Weights of a small GPT-style language model, trained from scratch on English Wikipedia.
Size: 16 layers, 6 heads of 64, 29.9M parameters.
Training: a variant of SOAP for these matrices, 3433 steps.
Each number is 128 + 32 x the weight over the matrix's rms, rounded and kept within 0 to 255. Layers, rows and columns count from 0.

# layer 13 attention output (transposed), 384x384, rms 0.227, rows 197-249, columns 256-319
[[ 83  40 152 197 143 171  94  48 132 183 166 179 135 121 122 126  86 103 152  88  80  95 129 191 144  91 128 109 191 158 148 116 155 144 109 124 146 184 102 131  89 131 128  97 129 130 193 162 161 131  97 146 156 119 107  88 108 169 143 106 102 117 112 141]
 [167 140  81 195 236 154 208 168 154 164 142 129 113 181 139 173  16 169 108  78 166 104 159 175 138 143 113 125 159 111 153 118 135 134 136 167 105 116 102 159  94 132 108 130 133 151 147  89 169 164 123 175 155 133 100 185 154 130 150 216 193 132 100  95]
 [ 68 104  68 104 100 158 117 114 188 196 187 172  97  98 161 100 135 142 156 123  69 113 153 105 121 165 115 118 137 117 111 144 126 129  83 109 160 137 132 177 182  95 142 104 140  93 152 123 112  70  86  95 141 129 168 112 176 127 141 147 122 102 119 160]
 [140 116 109 155 202 122 164 114  81 137 128 152  59 158 111 143 165 103 120 124 133 130 112 113 128  99 117 151 123  96 133 135 118 142 135  98 114 148 208 184 140  50 145 114 160 149 156 172 139  61  95 115 119  91 117 160 129  57 101 134  52 101 137  91]
 [123 161 185 168  71 105 119 140 101 120 138 167  96 172 110 127 112 112 130  66 103 167 148 137  84 185 128 115 129 146  89 156  96 108  85 131 173 189 150 152 168 126 114 160 209  99 114 121 168 170 158  99 155  98 135 112 107 104 108 119 128  87 134 143]
 [125  80 166 161 139 222 173 160 157 193 144 146 139 187 103  79 191 161 115 174 166 152 119  46 152  22 114 169 146 137 104 117 103 100 174  86 178  83 163  62 128 143 191  84 165  79 171 156 106 140 168 175 172 191 129 172  81 139  93 112 109  83  55 177]
 [171 122 119 145 187  88 179 104 166 150 108  76 173 140  71  91 137  82 113 127 108  99 186 168 113  91 139 134 100 119  55 113  95 127  74  53 154 149  84 122 110 131 138 113 123  65 111 184 104 154 117 111 150 102 124 169 176 158 136 152  51  85 121 100]
 [159 112  74  64 100 106 128 107 115 119 132 162 113 127  93 169 110 124  83 144 129 152 158 123 138 130 150 137  83 111  96 153 116 161 155 147 108 140 161 186 150  83 201 198  88  93 107 167  66 129 131 248 163 107 164  77  78 140  88  80 154  89 119 146]
 [193 153 143  98 146 127 149 132  91 216 196  91 132 136 138  98 133 109  99 107 135 139 169  94 171 110  81 109 157 122  90 127  80 160 188 158 131 124 102 156 149 129 151  76  82  36 157  96 144 139 126 104 160 108 149 113  90 154 134 104  79 120 113 118]
 [155 128 128 141 195 193 174 138 175 157 126 106 149  54 143  36 156 141 148 194 145 109 158 110 128 102 160 179 139 153 157 175 132 150 119 107 155 104 146 109 139  83 129 180  77  99 142 176 145 173 143 159 117 140 100 150 148  91 157 138 164 166 161 141]
 [166 188 143 169 117 148 142 174 156  92 166 138  71 149 115  88 149 106 164 115 139  96 117 132 188 149 117  99 124 135 133 163 146 136 132  89 114 155 105 126  99 187  15 104 162  75  98 131 135 154 169 132 145 163 179 166  73 126 163 143 142 128  95 164]
 [164  48 154  85  98 149 143 193 146 143 134 137 154 135 102 107 164  78  93 180  89 131 116 111  87 100 111 147 112 122 203 152 155  90  48  82 115 126 146 154 111 120  72  78  54 129  60 117 131 134 131  79 109  65 183 119 221 165 134 110 165 157 129 121]
 [154 156  84 118 188 117  95  94 112 121  83 170  86 160  79 151 136 134 157 100 160 116 117 140 153  96 124  97 150 141 141 133 108  58 169 175  98 150 136 117  85  87 128 171 172 139 161 170 157 100 142 125  96  63  88 130  59 137  46  63 140  65 116 115]
 [128  72 166 125 158 139 133 101 191 138 130 167 134 161 108  45 105 152  99 163  75 149 121 105 129 157 134 112  66 143 124 169  22 107 116 119 160 106 136 145  91 171 122 189 112 149 192 163 104 127  67 162  80 127  48 112 115 131 170 154 109 103 140 124]
 [ 52 115 124 133 153 148 151 148 118 102 150 107 110 176 178 106  82  91 215 130  67 108 105 126 155 116 152  86 109  91 105 165  63 153 154 187 146 135 160 108 119 164 212 140  84 164 113  88 121 106  51  94  84 154 157  95 144  85 161 118  95 135 100 134]
 [ 92 127  69  84  98  84  61  89 165 111 120  90 106 225 117  97 113 108  87  37 119 136 151  69 126 143 109 153 118  72 116  88  70  47 148  91 118 173  75  73  52 142  76  29 162  63 119 126 153 132 115  41  95 115  94  64 105 101  78 144 106 157 107 106]
 [143 161 171 118 124 139 161 133  50 173  88 125 107 114  94 152 176 135 140 157 169 133 117 135 128 155 143 211  62 165 141 142 110  94 146 146 130 103  70  88 143 133 112  89 132 132 120 109 124 165 117 158 120  62  39  82 142 179 145 130 115 157 102 129]
 [107 148  62 122 172  60  87 157 123 130 126 207 109  93  43 189 119  81 129 125 138 161  88 109  83 210  95 120 132 159 146 160 132 139 116 128 128  91 166 116  93 164 105 113  82 123 118 167 159  99 119  84 144 123  66 176 152 131 142  54 152  78  84 149]
 [136 117 129 116 123 177 162 173 117 125  82 133 129 149 188 125  96 111 130 180  81 203 148 160 100 169 172 104 155 129  70 124 169 123 158 101  77 151 129 155 163 148 155  91 117 213 130 116 155 136  69 112 140 109 123  84  98  65 171  94 150 103  93 151]
 [188 114 174 121 164  85 114 154 169 141 137 102 136  99 121 156 154 145  70  66 111 109 155 166  95 102 101  92 100 113 126 134  51 132 116 121  79 157 169 177  79 123 139 119 125  48 181 103 107 107 199  95 119 156 230  76  39  59 115 146 155 131  95 113]
 [ 42 138 107 207 106 135 134 132  92 121 108  79 180  88 141 164 190 154 151 148 110 166 100  87 159 115 101 117 115 147  92  98 140 122  85 114 127 176 172 172 146  71  90 100 159 126  79 119  39 179 113 114 181 127  43 190 183  87 106 134 111 134 118 129]
 [133 101 154 178 182  88 153 141 143  95 168 117 187 210 101 189  81 148 173  79  80 188 142 235 154 195 145 172 123 137 104 115 148 112 111 165 145 164 124 130 146  87  82  87 122 163 107 134 135 122 178 119 152 157 147 156 178 165 164 144 184 138 132 133]
 [162  66  92  94 105 115 137 147 175  73 158 161 124 127 140 124 170 140 110 157  94 149 149 156 142 112 124 139 126 136  69 177 167 200 133  71 164  75 163  91 125 102 160  90 135 121 180 115 100 212 179 119  96 146 148 121 133 150 207 135 129  62  85 126]
 [130  35 140 140  63 152 122 173 113 112  45 137 148 129 132  83 131 122 109 152 122  96 166  83 156 169 133 113 175 140  49 132 168 133 169 105 136 134 107 119 163  83  85 179 130 126 143 125 170 114  63 207 155  66 159 142 148 147 136 106 151 126 110 135]
 [166  84 177 106 138 119 170 170 162 209 125 180 147 192 165 177  97 162 141 156 161 115 126 104 132  80 151 158 155 123 133 115 107 108 190 111 144 145 149 108  89 104 112  50 118 115 155 223 145 131 125 180 173 113  71 141 150 142 116 158 108 160 117 177]
 [168 176 122 164 145 144 128 169 150 180  81 146 156 144 146 116 149  87 143 136  97 137 138 146 127 170 101 170 172  97 143 136 109 171  94 143  77 148  93 115  97 117 172  58 177 114 140 137 121 181 151 108  70 112 158 148 145 154 137 124 115 108 147 119]
 [167  93 119  84 121 125 147 172 147 103 132 159 106 167 131 164 129 119 169 118 100  83 138  94 172 147 127 122  81 118 147 255 126  92 178  57 218 128 129  75 115 148 122 167  59 109  89  91 114 127 108 205 162 104 151 110 126 156 136 226 127 103  72 139]
 [126 104 151 103 134 153 134 109 161 136 126 138 141 168 127 106 131 139 194 110 115 151 131 131  85 125 130 156 155 132 164 189 105 164 114 164 157 151 174 122  60 156 164 122 155 138 133  88 124  95 137 147 156 159 157  62 109  91 120 205 128 106  88  83]
 [141  87 176 181 132  88 104 145  99 145 138 181 153  86 110 142 106 103 169 145 149  89 104 141 152  87 210 102 130 148 101 112 165 159 157 133 123 178  76 137 120 115  70 133 161  95 111 140 125 174 152 187 112 132 100  97 147 100 101 155 129 147 114  91]
 [141 148  96 149 162 159 136 111 113  71 114 114 104 153 110  74 103 125  81 156 112 114 110  97 152 108 149 139  76 104 139 120 128  84 154 131 175 102  97  84 160 115  97 113 147 147 135 199 126 158 126 196 113  76 184 117 147  95 180  36 154  98  75 125]
 [120 142  99 166 100 118  97 111 196 111 104 148 205 130 190 120 119  62 203 104 133 112 167 120 107  71 168 123 122  85 100 110 101  98 128 106 149 167 161 126 108  83 149 106  98 151  93  82 108 157 153  60 116 205 164 180 151 171 156 192 126 161  98 112]
 [ 91  90 155 120 109 148 120 125  38 158 106 135 129  87 118 102 158 104 113 187  99 153 143  50  84 139 169 167 137  83 117 141 109 144 114  90 167  96 131  47 116 123 102 177 110  43 161 179  92  97 180 168 129  97 155 150 125 106 108  97 140 115 147 194]
 [169 136 152 108 152 158 105  96 106 127 103 134 116 163 115 174 130 129 102  62 116 104 161 191 160 145 128 164 180  89 166 137 136  71 126 128 177 101  80 221 129 125  99 137  87 142 123  92 148  95 113 140  81 100 181 164 151 111  90 140 135 123  81 189]
 [ 71 120  91 136  43  96 104 164 176  60 154 117 125 127  94 126 156  98 139 104 133 138 136 197  85  90 108 157 102 109 130 179 135 119 120 125 193 129  82  86 101 196 103 148 177 159  63 121 133 144 116 179 136 139 196  87 139 198 149 203  73 171 175  98]
 [ 69 134 109 187  56 128 117 120  78 211 142  79 131 133 102 117 125 153 110 151 101 182  97  91 126  50 156  80 131 106 150 101 149 155 131 119  55 124 131 146 142 100 137  87  86 143 149 112 101 174 150 140  91 129  62 106 104 149 137 126 159 121 115 216]
 [173 174 135 118 158 176  78 134 155 146 120 130 163 112 132 169 165 133 180  57 160 132  96  86 112 112 136 150 116 179 133  85 152 142 107 142 112 176 128 101 116 131  96  88 111 128 123 134 147 147  92 162 146 107  68 137 125  70 187 126  66 100 145  79]
 [179 157 185 120 145 153 162 141 131 144 152 136 127 116 224 155  94  98 153 152 140 130 150 167 156  81 130 102 149 169 115 126 142 143 123 134 168  53 126 195 103 125 166 172 138 146 115 115  92 155 182 130 131 183 173 184 104 139 196 105 144 158 133 140]
 [184 174 128 183  94 160 138 117 147 115 112 146 154 172 125 118 112 133  84 172  77  86 157  85 137 138 171 132 125 148  64 129 162 130 157 126 136 137 120  96 189 128 123 163 171 178 108 115 135 135 153 129 117 145  92 155  98 143  80 132 164 138 135  68]
 [184  79 145 135  96 116 140 153 146  81 144 109  76 120  93 180 149 164 193 127 161 125  95 202 168 103 112 172 151 117  48 177  39 151  93  68 133 176 175 109 116 193 115 216 136 140 120 152  90 116 156 189  73 173 168 129  86  94 124 142  74  83 178 141]
 [ 74 109 127 114 117 154 162 131 143  88 131  78 137 135 118 169 147  95 164  92  93 160 109 143 144 116  92 135  63  98  92  77 113  61 101 103 103  79 109  72 113 184 160 132 143 119  91 148 124 129 116  76 113 164  90 184  87 162 145  42 116 118 153 145]
 [147 141 109 157  55  18 142 134  30 157 146 170  81 137 149 135 129 185  87 135 140 143 147 127 114 131 145 141  76  50 160  99 183 186 167  67 127 176  54 155 122 135 134 151 191 129 111  82 147 147 139 165 101  67 173 108 131 156 165 173 105 112 161 117]
 [178  97 153 153 129 137 130 167 162 107 123 164 166 176 124 126 138  95 147 137 140 142 157  66 128 127 162 143 108 131 102 112 141 103 131 130  94 149 127 109  73  97 138 147 120 107 153 163 128  80 132 118  90 147  82 133 118 170 131 157 191 151 150  76]
 [168 242 117 108  90 119 105 162 121 112 175 174 177 105 140 185 129  89 164 113 133  98 115 148 180 147 140 213 197 168 180 121 120  99 157 141 228 147 146 121 151 155  94 117 165  88 104 100  95 114  94 108 104 127 121 129  99 126 122 123 156 185 151 157]
 [133 125 131 145 114  97 130 104 167  73 145  91 111 142 161  84  96 112 135 129 155  92 201 125 112 116 123 171 159  91 138 150 164 190 189  68 167 146  79 150  87  84 167 161 148  94 122 175 134 137 104 110 102 141 166 144 163  89 134 162 141 138  64 164]
 [102 137 103 160 233 131 117  91 113 115  90  37 160 102 135  94 116 120 212 167 162 168 139  83 142 116  65 159 179 118  63 232 119 100  80 157 153 139  82 134 208 162 179 141 136 124 188  82 202 138 173 128 180 136 185  87 156 108 169  99  77 104 136 176]
 [115 197  63 155 130 151 137 120 162 143 110 145 105 105 132 135 134  70 130 135 182 134 127  88 232 142 159 172 172 141 123 147 181 100 108 160 157  98  83  72 149 142 146 181 146 170 108 107 123 162 138  98  84 126 121 116 120 110 125 124 161 121 146 129]
 [ 59  99 163 109 140 211  75 158 100 151 164 161 162 124 128 161 124 151 199  93 135 175 165 154 153 169 103  63 127 139 153 139 169 141  70 123 122 102 119 129 111 176 169 118 153  90 168 122 185 125 112 131  75 172 162 103 148 107 170 131 140 164 214  62]
 [162 127  96 140 184 148 142 130 111 119 203 135 129 124 101 118 158 134 177 105 100 177 139 108 136 101  72 124 140 134 143 119  99 118 137 134 123 106  95  80 125 168 140 153  94  93 109 169 177 141  99 174 167 126 116 122 100 101  79 123 170 156 167 125]
 [154 146  61 119  48 174  89 186  48 120 195 110 114 181 174 153 131 142 183  91 168 184 165 122  76  82 205 149 138  98  32 165 128  93 171 106 157 122  70 138 155 145  17  78 159 117  85  94 127 191  88 145 126 161 112 158  84 106 136 149 123  99 157  89]
 [ 65  97 126 103 130 120  92 158 129 100 160 103  62 111 117 157 171 114 112  41 113  99 102  73 131 124 183  88 146 118 156 102 143 129 182 117 137  79 142  43 101 211 125 111 194 185  98 131  94  93 145 232 140 115 112 164 115  76  93 116 126 183 120 128]
 [123  78 121 113 152  91 131 167 155 160 109  93 180 102  90 108 105 128 148 102 166 140 131 140 132 120 132  69 137 119 135 170  96  88 159 129 150 122 136 146 159  89 105 181  99 113 144  75  85 146  80 127 108 175  91 121  96 150 192 147 155 142 164 110]
 [104 129 180  71 170 115  96  61 215 159 151 124 172 123  89 136  60 119 129 100 105 120 129 105 116 148 137  93 116  94  45 115 106 136 194 177  96 169 128  85 163 164 176 163  56 117 116 103 129 158 117  46 145 113 149 179 124  52 119 120  99 130 120 139]
 [ 53 101  87  36 142 122  94  98 101 168  84 157 149 155 104 177 170 108 137 182 132 157 107 181 135 128 122 106 132 163 144  80 117 159 114  67 136 115 153 206  79 175 139 116 193 143 115 186 163 123  69 119 109  94 162 158 197  98 162 137 105 140 139 115]]
# layer 13 attention value, 384x384, rms 0.24, rows 198-249, columns 256-319
[[178 159 142 141 132  71 100 131 148 134  97 168 149 133 163 158 109  92 149 112 107 171 171 135 145 162 200 150 152 169 107  99 136  94 161 107 186 169 138 100  87 138 154 152 154 121 106 177 168 132 164 113 102 236 140 119 155 205 170 140 142 154 186  74]
 [120  75 133 113 179 129 123 162 180 123 150 174 159 108 156 133  67 125 126 139 112 126 148  91 125 182 118 110 152 120 125  98  88 124  51 136 121  77 195 112 119 147 145 112 113 110 118  93  91  92 148 141 164  62  76 131 176 159  74 156  98 149 111 100]
 [194 161 113 172 212 123 149 132 155 154  82 182  81 134 179 159 129  89 170 143  89 102  93 156 150 136 100 160 125 153 118 183 101 109 133 109 115 106 189 167 184  83 140 140 165 126 141 162 189  56 160 109 127 100  43 172 153 144 164 155 137 140 189 114]
 [124 119  87 148  85 182 195 131  56 140 112 119 118 121  87 165 154 123 196 162 161 165 139 170 162 149 152 154  57 158 136 167 145 169 117 131 191  91 177  71 183 151 126 117 205  89 147 110 118 124 117 113 107 109 101 104 105 131 136  77 103  69 171 197]
 [175  94 159 178  97 140 147 164 204 163 138 143 114  87 116 115 122  99 158 158 120  55 128 132 152  91 187 157 124 139  69 138 122 112 204 157 129 144 162  39  90  78 136 143 170  47 198 182  95 128 116 145 138 164  65 101 229 189 137  94 141  88 135 154]
 [116 129 190 101 101 111 133 121 161  97 107 151  95  89 153 188 108 201 125  93  74 127 172 182 169 157  86 161  65 118  65 122  63  81 108 125  90 151 133 103 155 109 189 115 204  99 130 141 149 104 154 132 110 141 153 128 154  78 188 119  84 102 131  71]
 [127 174 138 104 106  83  77  75  98 124 115 184  67  64 196 153 131 122 151 191  98 140 166  60 157 179 243 181  93 193 117 112  84 130  98 136 121 111 177 168 100 122 117 137 122 105 103  70  60 104 169 117 128  69 149 164 194 132 107  99 175 170 125 127]
 [185 109 161  98  86 131  78 160 129 174  97 166 108 118 156  47 116 183  92 180 186 122 108 182 140  71 124 161 110  62  16 186 115 107 146 126  99 151 120  84 119 128 158  93 110  86 122 137  85 205 174 135 139 156  81  89 115 134 133 121 111  87  96 113]
 [120 144 132 183 139  99 222 104 185 140  99  89 195  91  95  82  92  90 102  68 139  83 170 128 116 130  87 196 113 103 101 146 120 232 106 195 112 123 170 129  99 153 169 124 102  49 111 193 185 148  95 121  75 128  86 183 165  56 105  84  96  86  95 195]
 [ 97 177  96 177 133 108  72 123 134 121 112 161  68 172  65 167 104 143 181 132 122 129 164 188 131 183 122  66 136 123 110 165 111 128 127  74  93 145  56 130 122 131 142 144 125 130  82  98 191 141 151 142  76 145 136 163 142 141 118 135 103 122 105 128]
 [161 136 162 115 174 106  90 187 128 102 165 139 143 127 170 143 198 167  79  95 128 100 115 188  73  95  69 191 122  95  92 110 107 103 109 123 137 104 117 175  93 166  84 112 123 183  96 109 107 158 124  56 175 127 190  18 156 107  89 149 112 164 166 100]
 [104 189 113 142 136 133 159 201  71 232 202 110  71 107 140  81 114 119 151 165  97 131 134  97 141  93 132 136 167  83 106 135 106 137 131 154 176 168 165 136 136 133 143 100 105  60 203 145 190 100  90 157 135 148 109  88 183 104  96 125  84 116 151 168]
 [133  59 132 162  95   0 208 154 178 179  92  97 167 169 175  76 178 148  97 141 106 159  96 143 152 133 110 104 164  93  52  75 162 128 139 152 116  87 159  86 165 122 155  96 114  79 171 120 113  83 126 107 138 111  77 111 163 118 108 147  55  81  19 104]
 [ 96  97 103 150 172 156 200 163 135 118  31  75  98 188 136  99 120  97  94 122  42 140  94  67 159  76 162 121 142 129 194 150 120 109 204 134 131 124 125 110 138 177 156 141  85 163  81  81 103 129  99  83 149 103 102 140 100 187 103 101 146  54 132 128]
 [135  65 122  26 109 107 137 194 153  92 107 125 171 187 156 146 146 158 156  64 128 133 166 103 179 137  99  86 184 177  64 114 124 135 123  99 123 175 123 139 128 140 132  96 108 132  85  99 105 184 112 198 111 153 118 122 143 145 130 173 150  92  88  96]
 [169 174 128 113  60 115 184 147 114 174 184 113 133 126 123 124 164 163  80  94 106 130 178 119 132 130 139 149 166 130  88 114 165 164 148  79 117 211 127 123 137 139 137 170  85 133 196 115  99 204  98  76  70 151 129 133 152 101 122 149 123  95 153 137]
 [148 156 131 176 121 125 107 158 122 155 105 189 127 140 117 144 137  87  97 190 199 150 143  98 218 223 112 107 135 183 169 199  96  60 185 156 139 175  91  55 151 187  88  95  47 140 152  93 132 192 130  93 162 133 105 163 130 160 163 128 158 106 105 167]
 [102  94 207 119 114 157 210 146 103 121 124  62 177  74 190 122 132 116 117 205 129 112 106  95 112 129 110 158 133 158 152 154  65  67 129 178  37 172  35 114 171 126 147  87 107 169 164 148 136 107  81 157 145 122 107  95  99 132 177 116 112 102 146 152]
 [149  81  84  85 128  98 133 129  56 131  55 129 119 146 167 151 123 119  79 119 175 155 125 157 145 110 177 129  42 173  74 115  44 149  93 124 106  69 114 160 119 122 145 103 112 136 109 104 146  90 127 141  49 135 148 125 116 116 133 176 162 217 115 152]
 [128 137 218 136 106 136 108  81 136 132  48 153 153 122 130 155 188 112 142 154 134 102 154 115 139 159  84 171 101 126  84 132  79 132  57 132 102 164 104 188 149  67 150  58  90 140  83 115  78 185 145 127 108 117 155 153 119 119 130 130 146 118 144  97]
 [119 126 121 166 186 121 173 112 158 107 156 101 195 126 177 207 100 151 171 115 121 164 141 185 149 214 137  59 119 162 162 108  18 167  70 128 163 186 138 122 114 136 102 109 142 109 126 181 111 117 187  72  91 155 117 206 173 143 190 131 167  81 176  29]
 [147 133 126  88 130  56  74 142 137 118 180 160 122 140 152 181 128 138 143 121  77  79 133 156 141 162 111  65 150 125 121 188 150  90 121 174 110  98 131  64 117 177 191  82 123 146 118 114 160 159  60 130  93 149 138 121 114 135 133 187 156 128  91 152]
 [157  73 174  47  50 180 153 135 115 177 155 176 168 148 121 111 128  92 119 146 188 136  74  41 125 136 190 178 171 112 106  77  81  66 171 126  61 120 146  96 157 151  97 117 137 122 155 144 111 117 128 154 131 118 146 211  45  74 101 171  83 147 207 143]
 [156 116 146 138  71  93  89 156 119 127 141 145 151 128 126  96 128 154 103 162 128 151 144  83 121  79 241 157 123 134  48  78  25 107 128 134 134  51  92  99 111  94 167 119 129 115 168 152  80 138 153 155 112 124 111  88 107 114  98 152 142  56 121 110]
 [204 115  72 139 130 133 152 132  97 147 139 148 163 121 134 171 175 116 136 160  86 110  86 165 126 178  95 136 167  97 175 142  84 128 129 182 154  89 165 143 130 124 157 122 159 144 138 148 186 114 104 111  86 103 140  95 159 118 109 154 177 135 166 128]
 [210 164 189 160  80  47 195 114 132 107 184 180 212 174 151 160 182 130 130 159 168 110 110 152 107 128 120 169 103  74  41 200 200 110 165 101 129  77 137 137 180 136 143 157 104 138  86 119 162 168 158 115 191 201 110 116  98  97  92 143 121 137  82 129]
 [209 104 115  97 102  72 163 144 219 109 137 145 211 179  93 146 160 129 139 137  91 146  90  89 159 156 146 130 105 141 137 190 114 110 164 146  57 111 138  87 141 119 106 104 147 128 133 140  79 135 172 100  47 162 122 156 146 103 118 140 140 136 146 136]
 [142 140  64  73  54 117  62 121 136 124 115 188 137 133 112 179 120 122 155 110 225 106 150 169 152 144 134 113 146  97 161 135 100 123 126 123 205 153  72 123 137 192 144 136 161  75 120 220 203 189 137 136  85 123  83 175  99 154 118 135 131 125 146  65]
 [107 151 139 121 130 103 135 113 165 140 182 190 151  78 156 184 135 117 158 134  99 106 132 137 114  78 142 139 128 182 169 174 137  79 135 144 114 166 157  75 146 112 137 124 118 166 121 192 211  88 134 153 108 144 128 122  44  96 133 100 235  91 161  73]
 [ 85  87 171 104  89 152 115 136 121 168 131 164 125 162 162 104 165 131 110  90 114 139 114 122  57 144 194  95 151 143  92 109 117 103 117  99 179 145 112  73 141  98 146 166 140  96  82  84 115  96 110  71  51 150 135 117 120 136 141 172 215 156 135 178]
 [124 148 164 103  93 134 157  48 136 144  97 138 169 110 149  78 156 152  97 178 124 148 119 125 111  81 102 179  90 104  83 139 114 123 180 122 127 101 120  76  68  93 150 177 124  24 184 139 136 142 134 120  98 116 139  79 137  93 112 102 145 121 184 198]
 [155 197 157 103 119  82 121 126 110 127 139  96 115  97  83  93 151 116  94  64 160 147 121 137  96 147  70 129 192 119 128  96 201 110 158 107 119 170 122  96 150 126 128 119 100 146 113   4  69 134 121 166 104 122 140 137 128 125 114 159 124 151 103 123]
 [ 55 141 110 154 170 101 137 112 185 103 144 160 133 145 133 126 202 120 168  58 166  97 147 143 117 133  99 149 109 131 113 124 178  73  93 156 165  93 103 129 158 162  67 135 149 155  55 114 178 107 179 154  88 164 166  96  90 153 138 161 125 151 103 102]
 [203 136 165 113  86 143 149 174 142 211  95 128 150  71 153 101 119 122 149 146 148  76 142  82 171 115  74 144  21 194 146  97 116  85 104 176 163 119 137 150 104  65 103 133  82 119 187 140 110 152  92 166 140 164  83 155 187 137 165 135 154  92 157 137]
 [194 129 157 153  91  89  95 165 162  81 143 121 109 135 117 112 142 128 105 204 174 106 135  79 121 110  94 105 162 146 179 130 101 102 115  72 132 199 127 226 195 188 148  94 145 141 112 108 134 213 135 148 102 127 123  86 114 106  74 178 137 121 200  58]
 [141 115 158 145 173  98  76 133 134 115 213 103 100 134 161 160 138  94 110 126 117 107 121 105 122 150 177 109 159 108 188 111  52 122 122 141 142 120 115 169 142  93 117 194 144  94 168 180  57 164 178 131 152 125  85 191 135 103 171 143 176  98 103 140]
 [146 117 164  99 116 181 149 107  86 151 154  99 162 167 115  73 107  64 149 194 155 142 193  97 102 184 149 159 101 123 175  81 141 102  88 136 177 108 136 100  85  71 122 106 142 129 132 191 149 161 155 145 170 140  63 127  31 158 133 117 177 131 126 203]
 [ 79 158 167 116 120  98  52 124 102 108 159  92  52  65 116 180 144 162 154  65 175  87 145 122 175 151 132 130 115 180 189 252 165 131 132  86 185 133  86  96 167 125 109 162 175  76 111  88 131 184 128 146 152 131  97 114 180 124 172 125 117 173 172 147]
 [159 164  57 149 143 114  27 132 118 111 140 135 146 185 145 200 137 146 127 164  64 139 157 176 182 141 126 107 183 160 138 149 196  95 152  82 190 116 115  60 115 104 111 139 148  97  63 125 140 150 171  74  49 156  93 145 179 117 152 149 174  39 201 171]
 [ 60 151  96 166  59  67  77 124  82 129 167 103  98 152 142 160 139 106 161 128 122 112 112 161 161 134 127 111  35 124 130 128 143 100 105 117 108 178 138 139 147 170  82 139 165 122 127 167 141 125 165 159 221  67 222 145  54 106  87 150 120 199 159 158]
 [144 155 123 144 130  39 159 123 174 130 121 147 189 148 119  80 141 136 184 174 140  58 146 103 124 104 169 173 128  60  28  69 121 120  89 155 146  77 162 128 148  85 115 141 207  89 197 176 150 155 112 136 187 135 107 140 169 165 127 110 132  89 126  89]
 [139 221 120 120 169  95 115 135 163 163 176 186 171 147 150 106 121 147 142 139 102 134 140 104 113 180 139 164  62 168 106  80 120 143 125 149 137 131 102 178 157 141 139 132 124 129 109 129  72 231  99 179 108 178 108 155  81 144 130 149 156  77 147 130]
 [155 128 235 104 129  65 139  71 148 147  89  93  76  84 113 148 176 155 104 104 152 103 102  87 107 101  88 128 124 125 156 141 145 151 175 130 178 120 102 142 110  97 128  80 168 164 103 124 128  96 132 148 109 154 133 138 108  83 113 124  92  67 129 142]
 [173 118 143 185 111 192 180 110 156 223  90 101 102  43 109  84 120 146 121 104  85 131 105  88 173 118 103 106  70 103 148 130 105 129  77 201 129 127 192 107 164 139 117 141 135 121 175  76 255 158 144 132 117  97 190 122 140  42 137 134  95  93 114 194]
 [ 96 195 135 188 127 139 123 136 144 138 171 143 174 191  80  90 120 115 216  83 104 201  76  87 166 149 138 105 153  64 153 188 142 117 148 110 139 201  70 110  98 173  68 192 137 138  73 126 156 138 143 150 136 138 167 137  89 130  37 117 152 148 149 123]
 [119 153  99  90 124 163 108 154  66 120 158 135  70  74 157 148 108 158  70  98 166 168 150 158 171  48 120  65 156 122 111 135 179 104 134 162 102 202  41 162 179 215 164 171  98 107 110 133 115 108 109 119  94 134 162 118 118 124 112 107 145 136 176 187]
 [157 138 102 109  98 156  96 143 194 141 123 139  53 187 149 104 160  61  86 113 115 119 117 121 109  80  75 122  98 106 149 141 157 144 121  38 154 120 125 193 147 127 134 156 157  88  97 132  88 131  97 152 100 109  81  79 196  75 144 132  62  74 148 128]
 [125 153 200 164  60 149 110 173  48  77 190  85 113 184 170 111 146 154 121 115 128  95  57 150 123 214 183 136  89  96 131 158 110  79 100 107 134 152 105  75 129 103 120 149 148  92 150 100  94 181 104 255 145 123 203  65 156 103 138  84  82 123 136 125]
 [120 118  87 184 126 117 104 119 104 101 124 189  80 184 143 109 228 126 158 116 106  86  52 161  88  89 125  78  98 116 110 147  96  91  93 157 168 142 111 146 117 165 118 158 140  76 139  65 146 116 163 171 115 160 183 111  93 133 160 147  81 148  75 108]
 [116 124  86 146  62  22 154 143 115  55 213 154 158 110 104 105  83 104 120 117  22 152 155 146 107  94 128 106 130 120 149 170 132 111 160 123 162 190 130  93 190 149 102 136 140  77 152 128  81 184  49  62 122  98 101  75 145 208 149 170 139 116 182  83]
 [ 76 150 134  91 111 121 210 135 111 151 124 159 123 122 129 138  85 162 197 122  65 201 136  41  84 163 199 115 207 165 139  82 107 174 133 148  87  70 109  96 164 148 140  92  77 101 102 115 144 144 194 108 104 179 110 118 137 108 162 170 170 126 131 147]
 [  2  87 157 136 180 131  94 106 159  71  83  82 113 126 129 176  92 126 158 127 149 116 146 183 140 109  31  66 178 162 186  55  96 143  99  89 152 160 174 233  60 142 167 135 166 167  77 140  34 143 144 155 193 129 126 104 158 166 123 143 108 119  77  86]]